Weights of a small GPT-style language model, trained from scratch on English Wikipedia.
Size: 10 layers, width 256, 2 heads of 128, MLP 1024 tanh GELU, vocabulary 8192, 10.1M parameters.
Training: 353M tokens, 2691 steps.
Each number is 500 + 50 x the weight over its row's rms, rounded and kept within 0 to 999. Layers, rows and columns count from 0. Numbers have three digits each. The size before them is the row's rms in percent of the matrix's.

# layer 2 MLP up, 1024x256, rms 0.12, rows 580-793, columns 0-63
091:500462547563573425544487544489522539511451522499562478526556439517560524542501470390401452561599397462492505539546551553444511539471443532507548388550505517386527553479579529477563372553445512
098:540516487545469429482536490465422479549458543527462577484562458507478458497494520537476502487388540541560449556579496532415465477531643492520476534425535524479448541450687500490465510512431346
104:525471507540474544557441452541514513453432540480562519531542480490501477521535520579410533552554448623497595462532558518498532491512549547423588560531509507450525542506485462551563425462473490
099:507458451527582498453499485573510430576564430540567515507488516506478535601521521518485459475440469433586427471524513463555498462573514521405603486461508524477474524552540414544390509491572469
103:455536514498591550413549506488517514478620515500512526472533494505546573520511483489482413449530521558613545435475598555504515419497483475485416466434420509490466570550568489440434515547532443
096:482515578541517522432467506538474430496515528415479519463457480464454506505449522441449545446494492541367560603479600550561454508439513501471551422460464544459554465493476525566564519518559469
098:532456576498506565437445506496470642496543474541437587560516466423511450484496525501415531485544488497481443590577499511587539530469514617525438490471533490467498554418560477528386498597433515
100:516523478500517497520576508429489494550442612452468457565509469505563527468481442536480466562554480511461509617394516464493512563529529573523512369418484479408434487494505582545610541556536446
099:533515404504551529517461508494567531428462515536469489452434445508523439577512425503489530565547518554449480456497542437573532538456581594514580527482551587444571550501456484497520495460467506
098:485554470531495495448526582405472473395553590527484498465479572514528426415417471446561511659518468523549434520464530437516448528496488452435453589539549549491479401492512464466591534525455423
095:466438629549509433461352459526497470420554475534557539446396601543518598551438521477527527421536428443482533489566479449437499688517547498489502514445456484525538501477417379464479507480398464
093:438379486597431448592450469558488460504534486497456512521446526504418455575499494553437526502534517511391546537504494536540624521478463414483544525642505504483500546491599504503490465476479525
089:560497526525477488512524504527482544515461446463552514458485388454395530529495490544548442568468549517375530478477462528547471476526500599546465435424539543456509444489516560534555538543514526
098:530541437515515486478431547445448468469487562530572489480533469405539552549506546531560577459554491587474437462477514475471580480544495481498509545547555499545491558437537521498486472527454561
095:433573502428547573580578550562486434438513522396466480459459542526573505467568483568550530556531583476581526515411425579510476428496495511489444516493474543602433533485486522472465495577464597
106:505511541509514525575518583529455487565463534540558534438560480564594516503469472471527452421566520491562498517487413490495453459555611500511552422453451507505500473520455533484510472389508441
092:531522462464471530430470544590469596546565477446457495483525447497445457398465487433489585556393568493490502415365542481425476532473503538478487468524527484424518619439526508460458506440476532
097:603477467536566501584539507549468561465463479462503461540508526537536439437518487497516473488491495549503497504520490449482541542504555510495510462509537468450404528399475467506446473453511462
098:554514404512498457549426488501548457524495375516483371479455557505491532469550578449635511537485543495611516487569418496487518480487575512562527372401529491492450494476565451505465481445533536
109:515481537560460517524464511530427440477569534514542501432536491558441507493388415448468459519493543500564521477513422482525538545514499471572475423503566527508516508420546433435530519508574405
098:501468473470535483502488589522457533468473490506530472509429474484478446499473453498524469478509443492518474490532564389538538519550571407474417465463552543451443508505407419528406398596433495
092:584488413504448503473533562519499515494459427555478518539511558473562478473428507582481522486450500569451539557523521461552451525452478463451511485415468398487528468485540461436431543517449478
097:556548481510477462503570516446480498548599492515511483502469516467574554476526448382463446450410592447464514519559440562496509626496487446556537452497536534418478524515542551399558484407461409
102:528505501486607480525518369468469448506459481409468438547492501580599536498496546497486446471391493571472420548632495530430533507372467595458480448363523577517496521481500562443408537472484437
110:476356473533489529420451461404429465467590442491476511415485505424560472501537557474518515446543510530541447554585468376450498473499480449427443508544551532463481573493556511451472470498448412
099:471490485512449478490480557455565454526477445516560521546462446532443387485450478522534499538470553474491558468498512515520553427438507557558528535567494505489533448479549525499545528405475485
098:529557521539530510524436570561500455519502550431436563441444482530525531506512609387537450447492556525465502516541388538468433508480486370514512542463499519459555542568446459480467505486558505
099:527577484586482593496475404526579459530577527512530554584448375478484490539458508443498468435492469470516545508518547460537566504441517475564483506503578421482503460422547531577486521508480533
094:499477543425427454445479413522544444494530498484444496494476522407461492497518519445361480476434548421532542456543448478484589497455540542513475409465542502517412481531520453535502541509565451
095:498529471573550502497570468584444508481434474610508453471472602478575527534562496594461521508545499455460460580519523521520533494514394505450504472462509503474485431554388460601576485485493500
096:451448492525624430555466571489460541492510496454491541482501494480428477541498450468427582475421465482541420471474485576549521510501495488424494560512461541543455380523531440556511563437470576
088:475414572493484449478390413497447527570485453490485391516393534466490500513449536400422479594569442520558478515475539421501479560532555471383530536402485387507481587492493540548489584468487459
096:486497434475580427441491496409573461472568597579525431470505505559563472541546525515522508559479523453443421511596437527507504485540511443553459519501359514502446527473547570552537527493433428
099:391363472467462471579538515497487629473451525485496512503497556444478543497533450497514534457378591597521472464589543447513453479550577533521464544545452490572454519523505426416537504395552537
098:593623451546545504457486462528497415394543417453431549546512558450522458557575496547509432514504495438428556564419563492449537508449549502492496448467491464523455490533487452454546505509403465
102:558476497530538515516513447502562384594555531456548546535514547460544505510550530528489383388458479559475504453531441487447536557495497522477487473586511546545495514574390499505568533462555512
097:468455428541554573485454473494567528588474397570411472533465443571570502445492549466514473557476516532614506484445466613554512510404512551558503469462563372470515505510521487494518457467405484
096:459482454472485496557402523466497486541566513424528396540538603534398484534470428513448544444528536504561582446530435475480462548475602588403504449473550578451426567561433462448607517479540488
095:457580559467476531466474472594520473585519554450495506564619437516485414489429571495537443521521543580539487578456544503515592591578427584486515468536496507472523539484501462536510507478596471
104:505602509502476502503494522504572540470538484588447436451473556443479546504478498591499466537502439490519430499539621460500500469466692536569434501477549465413494451469461491495543455481521467
097:505418481522513453482502504459606486418517432469614374552535478457578463519474453490513553544528416472531434561598469482532510563532507565487465487491557535473456496531494484556504492531488595
103:473526436557550520575473494530455544511539478435405318577520548539485491467500532522489538470453565493464459418496511506528503469531651554456503453478495499451432557482481532541528561522476556
101:631422466433533454482444464550571523516408533542501505485432429527512446472542406427487487478498467598500511462536434449508473603526572529544479414516506378449565426511530500436488518573595538
103:540496564535458494533549385510510579506446486514463523469514386546552413562463469454537529517496454523545539478462382495475534476489563509520536524502455370518513448524556432466492564659593469
100:558548459382498538505404488491531455446487426519486522411528482480523452468493405505619508565601538495602524503488407573528523587508501439504437467476484507487420533414482433512585472565523523
093:634483555494521524492465569457497533495586536510484556514566507528472531577435526565547460424533528515560445550528509458443487443530593478483518503474565571574485519498497512501492497439439466
107:470467463473488434568509512545511460467483535607443521460510513450430514572486484501448508471506564559523483590495566374528460533552455530457547537521369423520499562510457513548406487444456478
105:526578535416417443490532496413532533458531493496620492479532487498562518606438487477507442560492483493455569427437376523550411495465508500535518520527578497477488512551456452459546563543496499
099:491569505574517544540504487448423444468629613440480513422536508464494524566535475493540525445478593508432485497523544534504515518493508504515482500428433622558470491545432459545437519440520574
100:538488597546425439491525453427512503554462501456470550553447504563490525384488449506537420479522652444601451533539327550513556660535530408495488568531545488511425528512518464470490491565530513
102:472435405567565502479586424461426460436445533455454474450467483468469556477501510425452461447387471514652432535541562598432434524514559500547555587435540492517465489402470545473407489449513487
105:469593521554532505533394456467504555511546504494436420463516539488550581484554580546521551463568476475486444552513469476488508482476475472421488446460526424515526534536504489488449441472547522
105:530532490457499563494558477460423518456484576506518462632510588432540441490566565484504448413532474550468548534464479457536535507535471421499558464517485505570401486526516554552485450480553520
096:529378543485553467531562504516485537544521508520448519428521478514559480442536472493615493451457489486485464580529503481538477484478471506513479528561437430545526494433402508447490416561493483
099:497574533503495493523436445585443412505513474546499515470521421478499502525515420477478523523442524431507508534567508521475474553605551487497503388578494449488562540422495537466588540526447441
092:536506504508507441521432529449416552525478474501509499480414535545563473459503500506461378518593582467479447483490436492507531520508538552492479434510523581484536572534500482567482515477475549
101:534489567571531517525458531567518477468523650478513485499434550483386508508483395558516520519503500583443504442430537441410565492519460535425467418476508451523491473507477462572529468395509433
103:500533480553503513482505521469444538496501424468451439508472510409553503567507587583477484458577618612468469523551490456470600586533567528539402514475430544469627493497473533439526492499646504
103:501633569506493523572468488552491500485597460553490485478469492483551486510412533511603491482535525538487468549461520581507451558537357539475576512570538477557653515477582467518560494535475491
101:470537494514489525531499607536529536571503421556546494460456511508505512466465507539490504518529548559460404469596529479485521508382520549441389561371549441471571552447468492361486512502533521
099:474556554505536480498565529473460425482551446439468486458519488507505473440480462541473509478463442522528582420494535499523615420544501528499612623367477501518496496467543459529477499463508443
104:472533561439516439443462492532571493450499457546450488465386510470491459485500429457492508527481562505552553549491462427477561448480510438487520477447532542522494558410534484494482457486494549
100:601509532469530536464588532544473528545536580436486606548516403423446643562492557521507491561419489488495578494436488540472471500506490462550420528488477452519469528445478485483520482489415501
097:501476601566534471539549544416408482485519589512485488533573402505523413475513436470477451452546579542496563500462508495384505489558440466457602499581510438486478463513500486520588501419476459
094:540513483570573457546533479558484567440520465461480430559499467437542567547496524481521545459538479576558496528442449526548520532418561531461463465595501437491444408514478498512494522506517494
101:476479484457457530481480443574543509625412479521515544537574407422457439478463515434500473436551479537582455484539565505619479525525542427453480512429572411433483593490500518481551465573476468
108:565493550481500466399537547508414549548550432382496510421524512538605566410533475424475584550460535529491575570562557452482447514520545536551538486533529541435543549501473531461490524562563560
103:571485574583437522489425435471450491492464454490441513534471525543499558501583456561554374464480486451493451434513521497424434470559559415445522435493446504441473506458463508561491517518462514
100:507470457536559536416513667508522457532550478440540573495474438441553514454511465587527534584466517544574638429515447554553556508514570443489569467536522521490478381460449542541498517475541496
100:560507462564490431442549493500485379526488491516582507518502585445502540454517458446480547513446476488492449534482502512484458481481455547515550436515436553527480518558465513455551612550441455
100:488503496511481540550503551471562451471494446533530567482509501513443466584411471436496497494496499460574515537474547562459469524567519451550497518615621532528458499506461430499481401484426429
097:519423483544492446512482551435479529547481444563537461441462505468483566564493486460472542439497501541524493533513502489482510465358542458533551461535426550609542489553446481475459467461554491
099:495493423532580542503491458454466576490587547471461502490515523420464576536473464496524406582537403504552490519545456460561495477482453544511584504579469476505553404596542478540583516529505555
104:573578530627416515494527463431537480396536507515522512508480454481515528520477551505517647578551570541422545564497495473560437526460432551467455496506469534565483523501464542564528499523499489
101:531530468522491471540506515478521490429575429413472492502519520494539437423502439593489479458519530469440525381461476579520564430427427594448462486552640552563554562507452483526573509561427461
095:486498422498502419506430427414579531446473425490577511436582516482495562606439541547479425372508487545508435444547482521524543500488501496560559519460527567471483557419433380548467542479567425
091:566441530510535488547549487432446590586413541555565457508494529599494534471539555516541416543498421477479554633549495496543449517540543463514398446496541420497491442607445544472473531451546482
106:541461593473446552471501508501614564496439369541456527538510486500471497509479455467461452486507437464515464547542524521456548514566525474477535589514493440463494613524470561518501536486545544
101:428546481505461447474433437485478449505526479533563525479486502450494467535609513413434478538500582521506543536559491444456501464476496371471488516509463474608594535562490490511452451487451472
099:532497537493470465486496475558440455515546476565561619402579514533432539518492456483505562542476481491492498505487481612475489478434398500508481495443558499503554525501522412561534521400459417
098:515528419436550549522496557535483453472567542538479557538496419495534487461450516433552543619499499454589478463505459515527492532503419418436583453430486432539546519434602421471437556466483511
096:483506427461436480414578461476417523486514492540516429470537502419510557429536454480493592478453442483495525449566490517535538457442481458428522497463625461492459600459464456463510430464601484
098:450389550561410504523525409539403593490475494566469557448513511519535456458511590419506492458442560448564417508429491447578462583554416438436500462541569517520491445442498473541516445552492494
097:496447440582529503429496573485510530437420538501492465553435588453440493479493520494577449522498545497357506488512494419466549591441467493449490447437488456507504530488408504466508498495507464
100:561528574520588508574544528557573572465488476501478548472505530444479513592486506475499468445558487465583585486456500507436520472424515673497502535505509424486480575497457571453473409362484547
097:488499486501483512527457512467523479505592532553546450522459483492446486532423518550552518449520496510504423563542549471511448481334519508441525412514522493538502582528490424578525521490558502
094:519445446538492520443500481511533439472451477431535516549488502513475467489503561492624470503493448486482525404486501547488538620509531492573518567538419441506438548524556446467568503498428501
107:524565549481574543516505431441465540561523454528520650545490477541517489442473566454471506585494576567472547503513469412473461460491450484492597481383491495433619547485465418431598495572627482
101:472499446509502516500511464497460448473449537526492548523495492557556411579542415473452426510607478474461513412484559426481555416531535631512478416432463580471491514526427528529503438503591546
099:494622508525514465495580547561457521492485471474519467459572459572635457572492467514518453576513476479494523519496475531492438470405445508520443473460459548517507584467434591439525486499473476
096:403519486468529416478498569540530421468481591489488506384474511492474542419556485498621524582480499482506459528530551482522429550530511429526421510470427428480439434414479492430531462359538448
100:554579464517546455538554546427535493560446446520431416576465497557557479515520500460480448560457404557551644562551500604465485533515527531491533369466455449494457429454540557525535490447600486
100:526471509484419589445515517563518521486508499491502579549482459407449457438448586498546510538424507488584516536539486566567572591430544448578502455577562533493473482485479520587621428474460508
092:501402443454519493599454575529491519483523406530516529485514485469469400521536487540477527512579442491503441532480516494484453466543536561522438571472556520415485508498527527500515486451503511
103:500510485531373536562541463485512528515381529589534522419503533525445495460456480458448469447501432307438559467618516498596501522532481517479501545466533530485533521459516590529491565568550459
106:483462510459517389492490574528429450528578480509490542462515451443535484480474480476552530557495616631530443485478592536468471456550447484527473519429447523574470456387509431506453490539525576
099:426511430420555448519518538578478432508501502548494477517565474483505409505520490491540448469526487523471395473457549532446539472539524576472569480417505445462422461480400461428475580475509458
103:560524545497420455496464433550503508536581543578485469556487495328494481486541524492428507486509504482494494463592469493407555537459615474503487430556482467468477444494531405479471497563530464
094:404470474477531501476485519437496521508557525465511623540471470502436506500474511548500452442484464430503521464551465511519492410462565495546483575572440386554518592427612521480516497533456508
103:407544501457566389420468529442526545486452453511484480464466454348510571593494510408516492476476472408640542575482479451554494458468481500510487530533464564451425519503560529556509487414527524
098:504493542485487485447491513457422524517509519423539551410424471485514500532549531572537531535518548560515539492535475456565493483512584575572481483454491498490524485505547482528438530530612488
099:553566492382514461470409525485441514471483430428470545450492464515450460576562499507498438511435570555477542577528498481462496448552445539429507468493446469550561504538473423499419423396446582
102:497520534467474419470565471420512438504491479531465577462372466475571457513452545472573553598485584448490556590524440603545565556479499536499525441502433417316501550491546527522494514492448465
108:523488485453443513447531508523526521485449474593397484500440491509611488529446403499522400497517509605439557457513464482597659478494418523406531462482502482506575472596548549559474515482446475
105:528448558522484534551446538476455553466521597424455485515429482518404466588415482467467529541519468495508448463493522437511551545515522501441530531502545445515468445474587471507532532531470460
104:552402564595480506545456481470556439523564425502481514548396479459578460531439444486540473444486543495502475411488501507501488437504488565510495451463503501412557493588477582421489521440567592
104:446531518474538485509642415452503504498531477518470434540565459587566508522484502484499520461472525455506568481528516403544522455513521671518398418441449526565453498544490463523492564545493498
097:497552476460542500550485463495653462525498451535457569463402499604452508515476430493417504500463535467481478569557494456427437533471474525550565493478441460509546445492507462517441490418523554
090:450459536497479525537479445436426562420529498466474551512494497510492582511459484427550440525502543457496518370553492525477511506462505433557503516514449521488613414607460596463503516467561571
098:478517559515411510473440477473506487457559427502570474479536488456507549455473508502466534436513471530504515555521550495494577515461567513503427543478471512508439520504465417352551502506484401
098:530488543421553563453530439398449468465459503465486483549468431510621502444510577463616500446553410563502436471523480493499524472491452520546504550497534488519474460453469472524493403490476439
110:522470482482464530481431501507481550541592482513602423557476469548482564552535461485552478472491469525548626495499430533589450551450476601457500409486483460515476579588439478470412505384465492
106:458454441357430525502468509498465485578522434600455391487542596504521521551471442511542489545575444395524562557507377482526419439471499485551432550479510387464404441477487557566432528452502417
099:593481501497521503433515526575535430510576546535503447528548449547431469533621486418450508494513575548518455475549460483495510581514537513521527446496499461506493528503487562482522598566547574
091:518493498562443610409593494472494468459456447440502547508492590506544517467568561495456419343433519474566513461514444623474525492503507359570449492545488507472527483541492489557420437622521550
102:574489487586487388544484542528558453416474461448437548534531504529402552492498554465483477531493538485444447472434532518448474493520452505615519411482439521428454484413520498439474432588487520
093:456493430512423422522516495477588454456463477478529593519484532454491460600525526471585458415488490587516496558457406495455489512432558549559514536466531607512536510497447488487463355572554494
099:547514529445459571555461591523492598538430491551450474426468353471509565411437505497522459522438502541490421398528500540584487511574501461471377545446532435492609473550551536503421510499540481
109:460535452439529470520474470517541512483469570436564503469506483553529373559468447582413463493508509430535476529562563393474436565513435428497508516478609528515524591501526541490501493488581520
104:465494511499509474538518423479560520461595533481466491455536502512453465472509559466486453507470483521562553567606548433545505446479546472436452523565394606592399466435530354537463546460552551
100:544502465512516529583489527530550422503514424416586480443521560501547496653446502512482581563451451466542465472498508462497505538570486489514448500568487484615461512488550471544579435500518480
100:478485472475490444464483390514538491491610605539443533597546485532500541503564455498504519456535526538453567555569501496409508379543534423479479404561395463521539464514526602613434525487499437
105:494491539437525427490545498522448393486472480583580417436526481394470401437557549591483572531482430453516539505504484552486537462486398522486450523537537573537481520471492417438586504519443507
103:436413523492469410465491390497474543506521485486493484442486471494555606496665500387451526509442518469485500574491485511443499526523473559507478448474548509396620428477560388346495549492552496
103:499442525575502501499442441488586452590607535459517544493512590455572578463483528465448485492503561549461514464460514500547506484451518654446497541570557485488526461450490474504486557511503503
103:478427502509490556559478511440419581434546464463575531523481497351464552458515532497410538467529405430495597437516452517512541618532571487514485477520463418536416451436519504422506500543519550
096:555456412519568529483466590540481502526504541384528475569551548516544466528525524576552391510486529517488438499564533348460418549553532594466539483545494568462473510571515433528502499374494498
098:470412436565470475499550517529539464436458509487531475464531483516521535456539475450546395560572452479521508479550485521448454518444589539553648435500440486471506480545517501479545513514439466
095:572459504527614419440531550396500531500472495503473485503470521547491519503451476487550446489534489469516392466522504482557546408487501494468519554447488550529483448449529501469464576510496580
104:448492531594458382535512546522543510519519380542505527474570460452454523502565444443539473555435497436418427564505527493494504489440547504486397566477530469363497442519457527399530499550499434
093:450549428583483440533447496505528532466529489504523519563453586488462449483458397485466485595495506605566446412428487418511587570512475515504464471521477448514431485486514490534495495438508410
104:519553467546429495429534502503475490504406459511474548551522500473537449565458488417510584494502510445504412541548560484505483519433449484501466510448517477490473556448550442426441507479522448
104:583575506552521463469498534491460496530539493538630475477463494576510535511465459505383482453562512489525418434463508519458577496538469508488480597466525519430492538519474411595565553465507522
099:492467561464591459497435419388427560527482474564516537458380427428513528406495548488428553501492528500469514459567454566430493561484475472538519604499502496555392476437500527459493521521475576
099:466549520456462458516489495454478466554514438503429565497548518540514531515452450412441516531485482529469486533430511452497474545460470503425537450523500489539567570446516512505405508412477511
101:427438519491537483531492503482470515506526585582561533509573426478548501422496530537590509548478524499547520472574582470479544530483479546483506440451414465539540663479541459450469499427481515
103:514446372582488570628538526470470421543498547594569485557517552520417498575450492536514459419539463471522424490559543495479518496469516416485472493479417563531503515568527527570455408483503470
094:535515536429530463483510390482602567563456486431474556478480457462517366529555527535568496492407431497456524572489456520423453431472484435466491470433532471506445492489467524530446452529535461
102:494506486518491443505568522485442434504484470490417506543536432547413580520511488418531477429499491473514543574562561459569560518539579501421620423447488506548548518460461485521494567565513565
098:491356487503492433495476482486532507470465448494579526503490459434544561353569555557571502574408513553509490445534528509489544493461535454496496492423512539560426506436553560424492505448531528
098:540524480560613445488462528516498517431446410500467530471457536373533554450542453569518547561536506473430505430506496619553527472484541544454448573482382474484464589465584559468482525469479612
099:628586536483554511505464416460510393360457436546443492513475422542524475460540482511492441516565441522500481466416542516452529490513533502559522564494578505568596479496471509465484521533509468
098:495423510570386461519442492491447545531415514478491517506490514513534436461614511466456488568465502504553460478494469495474454558450526426525438422455487586553472564577492515549523541489400537
095:637464507519410540473541471432528405564514561572499530442532498428482564526540530502493489526456558505531491629535444443484527520416419362551465512521532490476538454458494472426488470508475548
098:499449488503559496507509470423502551519492428603492453487502486521588583488513484560468419532536407501487502461542388643454502437507545443421467520511467453510564492534438467500473387464578534
097:640534460502544425509513449489516503573474506519538546451444514500559499535507511478523532531542559514484479517477459413592513495476526547396442508444422504466468500486476487553569668468507544
097:514451376624492505469563498475597493539504521424502510476500471430401588526432531448472485415474486556468507452554527554395490480469487574473480485462515484507467499476444553472447571503500533
099:488467548493502494424525454492546485504498563460465406518517524480606515448433478451539504481527510527432468527511517359449422521443517415519489569561574508398432445625504457507555530448525546
100:438565498410489466556569439467478473537509494459487482462471364432614443455541602572445525527479485554475486536535532530420512522516475525495495524496483549522590506480546465472459532512429459
097:464507531436503472529499479468409530485503564435558619513541476484506447508489568474492474409470457431517558527511532462365421481494541501513454517477477404448408532488483536515404574472478478
096:499559517461570471546484513508461501530508563443505616551519499504526451443546521389522459369421491523514565547527449471462537458513559557497506459518481414519471467439428492494499514557500529
100:501475445449495520518508411476582462503473494480472589500504533536410545495386518525503421452429519448458481567472521439338508581533478507599467582508480580598481552447512489470488565539511521
102:517481551543503478499430447497508449459467510552539443413542497499524484526527505521467461478424532445522363578449430438463479524527511432418484553539491425539404572506460436533531544563502437
098:567505442554574493489475444568455584539516515491478488546557502510504464526448483539567451549462412535570458568492514574568402498481523513572483492514457438547503420457564448568492471493473475
094:537468409469463502428526495427433506499519537478446442476454545573508577526470521544469486454501461555489583567470459543572476475440545466499451513410571482404533534468437520443516477559452525
099:480489448528527424485499531551480470447505447610547484509553550593571474444537484475591559463451550444507461527502502547473441586498553608468487535492441490456461554372434470517437555445535427
102:489480472475527502449483532520544475414389504497551510407449490457548508409377537460495525474557433571588426434511526534500529514461476447508511517539531505454481500465425425412467476529460477
098:490477467553437484451513460460483491412516532473535459533458526495493514506515465488449397521476511552430496592495478520438506491513541514596580548419492471487470538509412482587444528523384464
095:536558365488529523459464630451515522558416445475573468595506464439528543520478570607640425486522439449536564458591497569555509425464491471466544498510489493516489523497514423453497544542537472
102:435528564581513480541456592434481467561504492652515497458474563542385507511550544403438477410448575409538455450466488534441499542534418504505519460552506481574503483538573434522513515471531466
096:409522432458529462408502466457401449488452592507579484555477515521498386532479553397570543469519405507538513577533527514508499458533584506510531439514517471516499539525552574463415490466455427
094:433593499489482435522460466509433497515572579466472488538541510556436547550483421536534485494425461583500411504533355454372514564529558453551536567514498598548572558528594521542490457446606441
097:521505481505545425513459588476533514545472633481420516485445456512493520561487517480554489518534491529574491535481392498442516430555436427530395494515438492480457531414582469413574506502450540
102:507431537476531451549488536420484431502488579532551487539462542490541421494466523419427461437545566463500424496432486415491533543488523483543533506570525522472510545449446446454498540475569511
109:463478534457533506521502499454557484415469522572528498497507521478581513454578505404501452429477501515529571468566442562599520504522507549530430492397448491500494557566412482522540591360468510
093:435557562490545468531495445553493480513501468543477516544513431486510447594605442485451336456517467555520447460446535542412536536427399413529486549445490656456502455454441521464417436523527513
101:558535515432534513629513494418519457465463544506460548540505476434450467510433549473492499567490418493484453523568566390488512481582541458541575492470509460453522472434556452479547564464531482
095:494458453504498485524427523487420471559524620474526511457515571513451554551500474501490395538453488460521458519516500468454513536557620509467436493507470481586523507570467444565538543477548502
106:473473476501465488493484471483415492522562500559395512515442497552447397534493479395506474517533492422597461473533478531493523487466480488511498444500538478509521495434396516478514440590514512
107:476573497466489487531436544548540445452534472532518464439483520514481547543475474568402465497475424551590508423553447516518492498435448465436413504559513456295505540553501449498405526430504536
097:535527487490533484390539569498580485524571464474487436480514481568660446553532588458498502509532510581521433528491483434507493461493403523462521456463529536509514498481436416371509470462426477
099:490533508466498530491553537427497581503493463477426492500540564461512448571515477548619499518440467472569534558409531561448538444435454594531402496440444531485371562428531594528460557455501509
105:374529505457513521525509498498437465559513434520528484556569459495514504454412470417397491458484542586547574509534463460538534491495593608525552434512526485501531537415523505441574547523556507
100:450516562563416589521511518465595544518496520608543479475414503480524418599493487515562463572564433528471476513541449469542570488493398527576534370504553436505467520476505475427503481494529514
099:486403507484567446511440526552538402525463500628565483457502552446519502502529435487464561513423436507506490532491497494454511492501592584482466401444434579499474491463418431458564558523444476
098:523469501527458487487503464383466575511484454478478560583500450458482467368499445460515457401481548433548582457499531512571569446539431402576516602524517475494576544555405481574581461474528513
104:514408544638444568480526529538510484459498500507498428391466499440525420541501508540487561514505515548472477490558563455532549523531475535468544430526501464475475495461518466532529479530491413
102:383508518468391513416467456509438514484482514523454552491489518469520450550431517542480532467511531506520404528497472487399443555529572459487418553519562463448545457485570442471513474577555480
104:419475530463431574532614458574556418531534539471385547561477534394509520410588468482519433535485459580491586530468532533447518445476463426525494471510454501441474521528513467408531516493490578
106:450427522390581530368534578541503460435621493485485465451474551494487510525570518524515400535555557537471537472520416611426543527425467483467453471456463602439453482464455378492412534508516522
102:460419546507514497547563530594539468498564640481530505519455504514516509556445445526467405497405445457518510436467437508508406488472552513496557524470548448448377483488527558614455511480493554
097:463563508424406538561474470431444374447558521442400415456509588529503528587489466521466431473439449478534537407526582514508577551567469565584401494473463538508475450508492488555551466474427486
098:485514443473509446478485429481558462487474452495447514594460524478596533534559464543508552477536460505444479419460591484479546518542494593491451457459580502447512519462452449486549424433537594
096:539501560547537446502526493447453543540532418553487451479509501475461494526476341450548462495380422479450450475425435533493481446515502484428427538471467535473385421434500544509527461596458557
103:501451435487441475553476436500424583486521506478535587521483588525533426450516536503521491404576546441397467418572445580410577543481532467533452529540452548499535574560454503374478511550515445
096:516492563520481480467568506434513524536521519449449445428397378456481489584492447514552471431498555476486514383465448522460571513547491582532551529487593481492507485467448548560509551574541533
102:531452412483494515499418510434508502488480534565464515479480439595588526494442556489460556470555496384530577560457422412508468498564474487452448412516462448474466574469526459493473574466493560
099:498376444480491524477415545563473521529445461420431601504497490480482526562528582563457476495569513589501500502447487556506475476547461490584591487455529507471541427539555417602545426497567446
098:442446509450525561518523435471496482570480507450557528466575589442471478492457458553409456556530549496599462475548513457441546547446497484520604501520541597500491479535402513532473565488498450
101:508502428569554606479402598532548507542469516501442513508518539445524507417569483489506415423528450519444585560556607464504561500450462408512472429536505496495489611510472591472552521584523477
101:515495592533504562433608488547516548458420510438411536550474495537501520513421505489434423528513568572531563461499497497544501565569582454537440549504490386408545610494466596523457508516563530
102:459501494428525515529572469534502433432460410547495505513564587484483497500509428476488487466539494508447535437527439566391442403426619540530472480502554472480467530456439469499451444491549565
104:520445481508569540424518428492477567560477534536495507504455329490524466491492436465532479537483545482555410508493447455493533602467396502475510497476501452529582524494622425614499564523522450
098:567456487528535489505508480491471411511463481511416477521573641441495540421565528423472536553431543517479413428558515463492486585529504590497545498500542605513455491469503399617543500491494498
098:491426478481475511434593435490452543542433528516512534555607472501492478490503440594546478493476478526473491447505409515543486577486403476419573455446472456489497468523397506525526506457491481
087:457494450525554540495545602524512492460572520601594475633493489497373475463431460489513554593474575568583493426586476563548408450550493493590431487552471524443438453482438527464524481463516348
099:526406465413419524455481497477538481468483490455472483499458518532552398478508559416573617567575434485489498568558468363494495548578527498477499498512476498483542541451552398480457406545443484
100:568505360520532554483409555545451497526491469515496497528527497588557523499415452498562435476539514567563518494493547566614535451522493530481543519413556441627517482513482437489494613513446437
106:554557464527533422500519495420517466642452563558567512374530526489475461507381563565462423415501516517536549480446448454479511454575466447541458517574493549542505570429507466501475473575553416
116:554492475496495492464528471484531536505449542442521544540440497554492449528422489501513452476481470442458456472566533398451457479527479495511407428523561482529577621462503526564468453453599536
101:498427464535489574535413478420553472436402475421536548520508456468498445470411586496523447530548501521465499552502495410469458486465437488499448485540509460524454484532453471442542540492543566
098:384459447441448583503478494432511458556583560455464448542442418519491593564465436473559465528396500456577472564569581431542413488498555427513537466514513468510467570482557495477529500538554462
100:514468473468475551581478463507480482574513425558507527509462506454477526455505537577515563569486538478520497460540516495566464569599507562479585480565492436516515441434404458518503476537442507
103:487539557430526482510542540462539543598423410632547517432511444506445499507496536517478469457520482482546462645571558490492614596524447429459445474539429515470477590492520410416528524525592434
106:508515479465445506522539415468465515557485469453483455488565475504454501508546551379378502463452508549438554533570443580551434541470503441516431400506443570550471498412572559545495600502493518
106:455477379563446433555513508484398513456557576545423598477533403493530422504484456510566495511537527400552525490567534519513467546493510511568527472577521431550473527417513493513576486494523523
105:475495481540531598478481496452497554556470431498444540469464540499569537558596558564467453469500444527540572529465482458513492465443466481561574480489515564424508506455504544531461504506519375
102:640462571594482524535503456408503442483521536456458456512512524563480434405507435461386493494534511487480414443501516474459571510455535429494474393475482479503488506528461544491478501537531464
101:445485564498477397466544441440519538522502457552424412570406536533451494561555443500407439521509521515506521533593660567506460580530544527543501529417518503442506468487443511520546438502528571
096:471559478461623578475511553513495484547477467513488514520589442461460530513536435487465445505539587523599420544477447430531538544409513450470527490557566556485529544582530473566528497404555563
098:539496492561456406440470470573495460469559354580436566588489542412535443433527476418449525472549416512477471503515538534566510518503537494546588568481510504479411468448531436496427438518467472
094:478414461517535481445492539538545444352432509555547576479562500413473578528450481467452532472474477450434558551564451453460501559450576515526409501510455510472470538409516474444480461516502486
098:477497445497467462538668512495516575437502577500501477484540516533503515533473544519427438441481521510443506433486437471441558510469582500464507542520560495486461603578473489529466489434448487
106:471596648546560549397501436523542517453519488527536493465522439502476460491470513576506476437573431552482533511513453504441544526491522472490488525452504480461485469513530560589490510529519456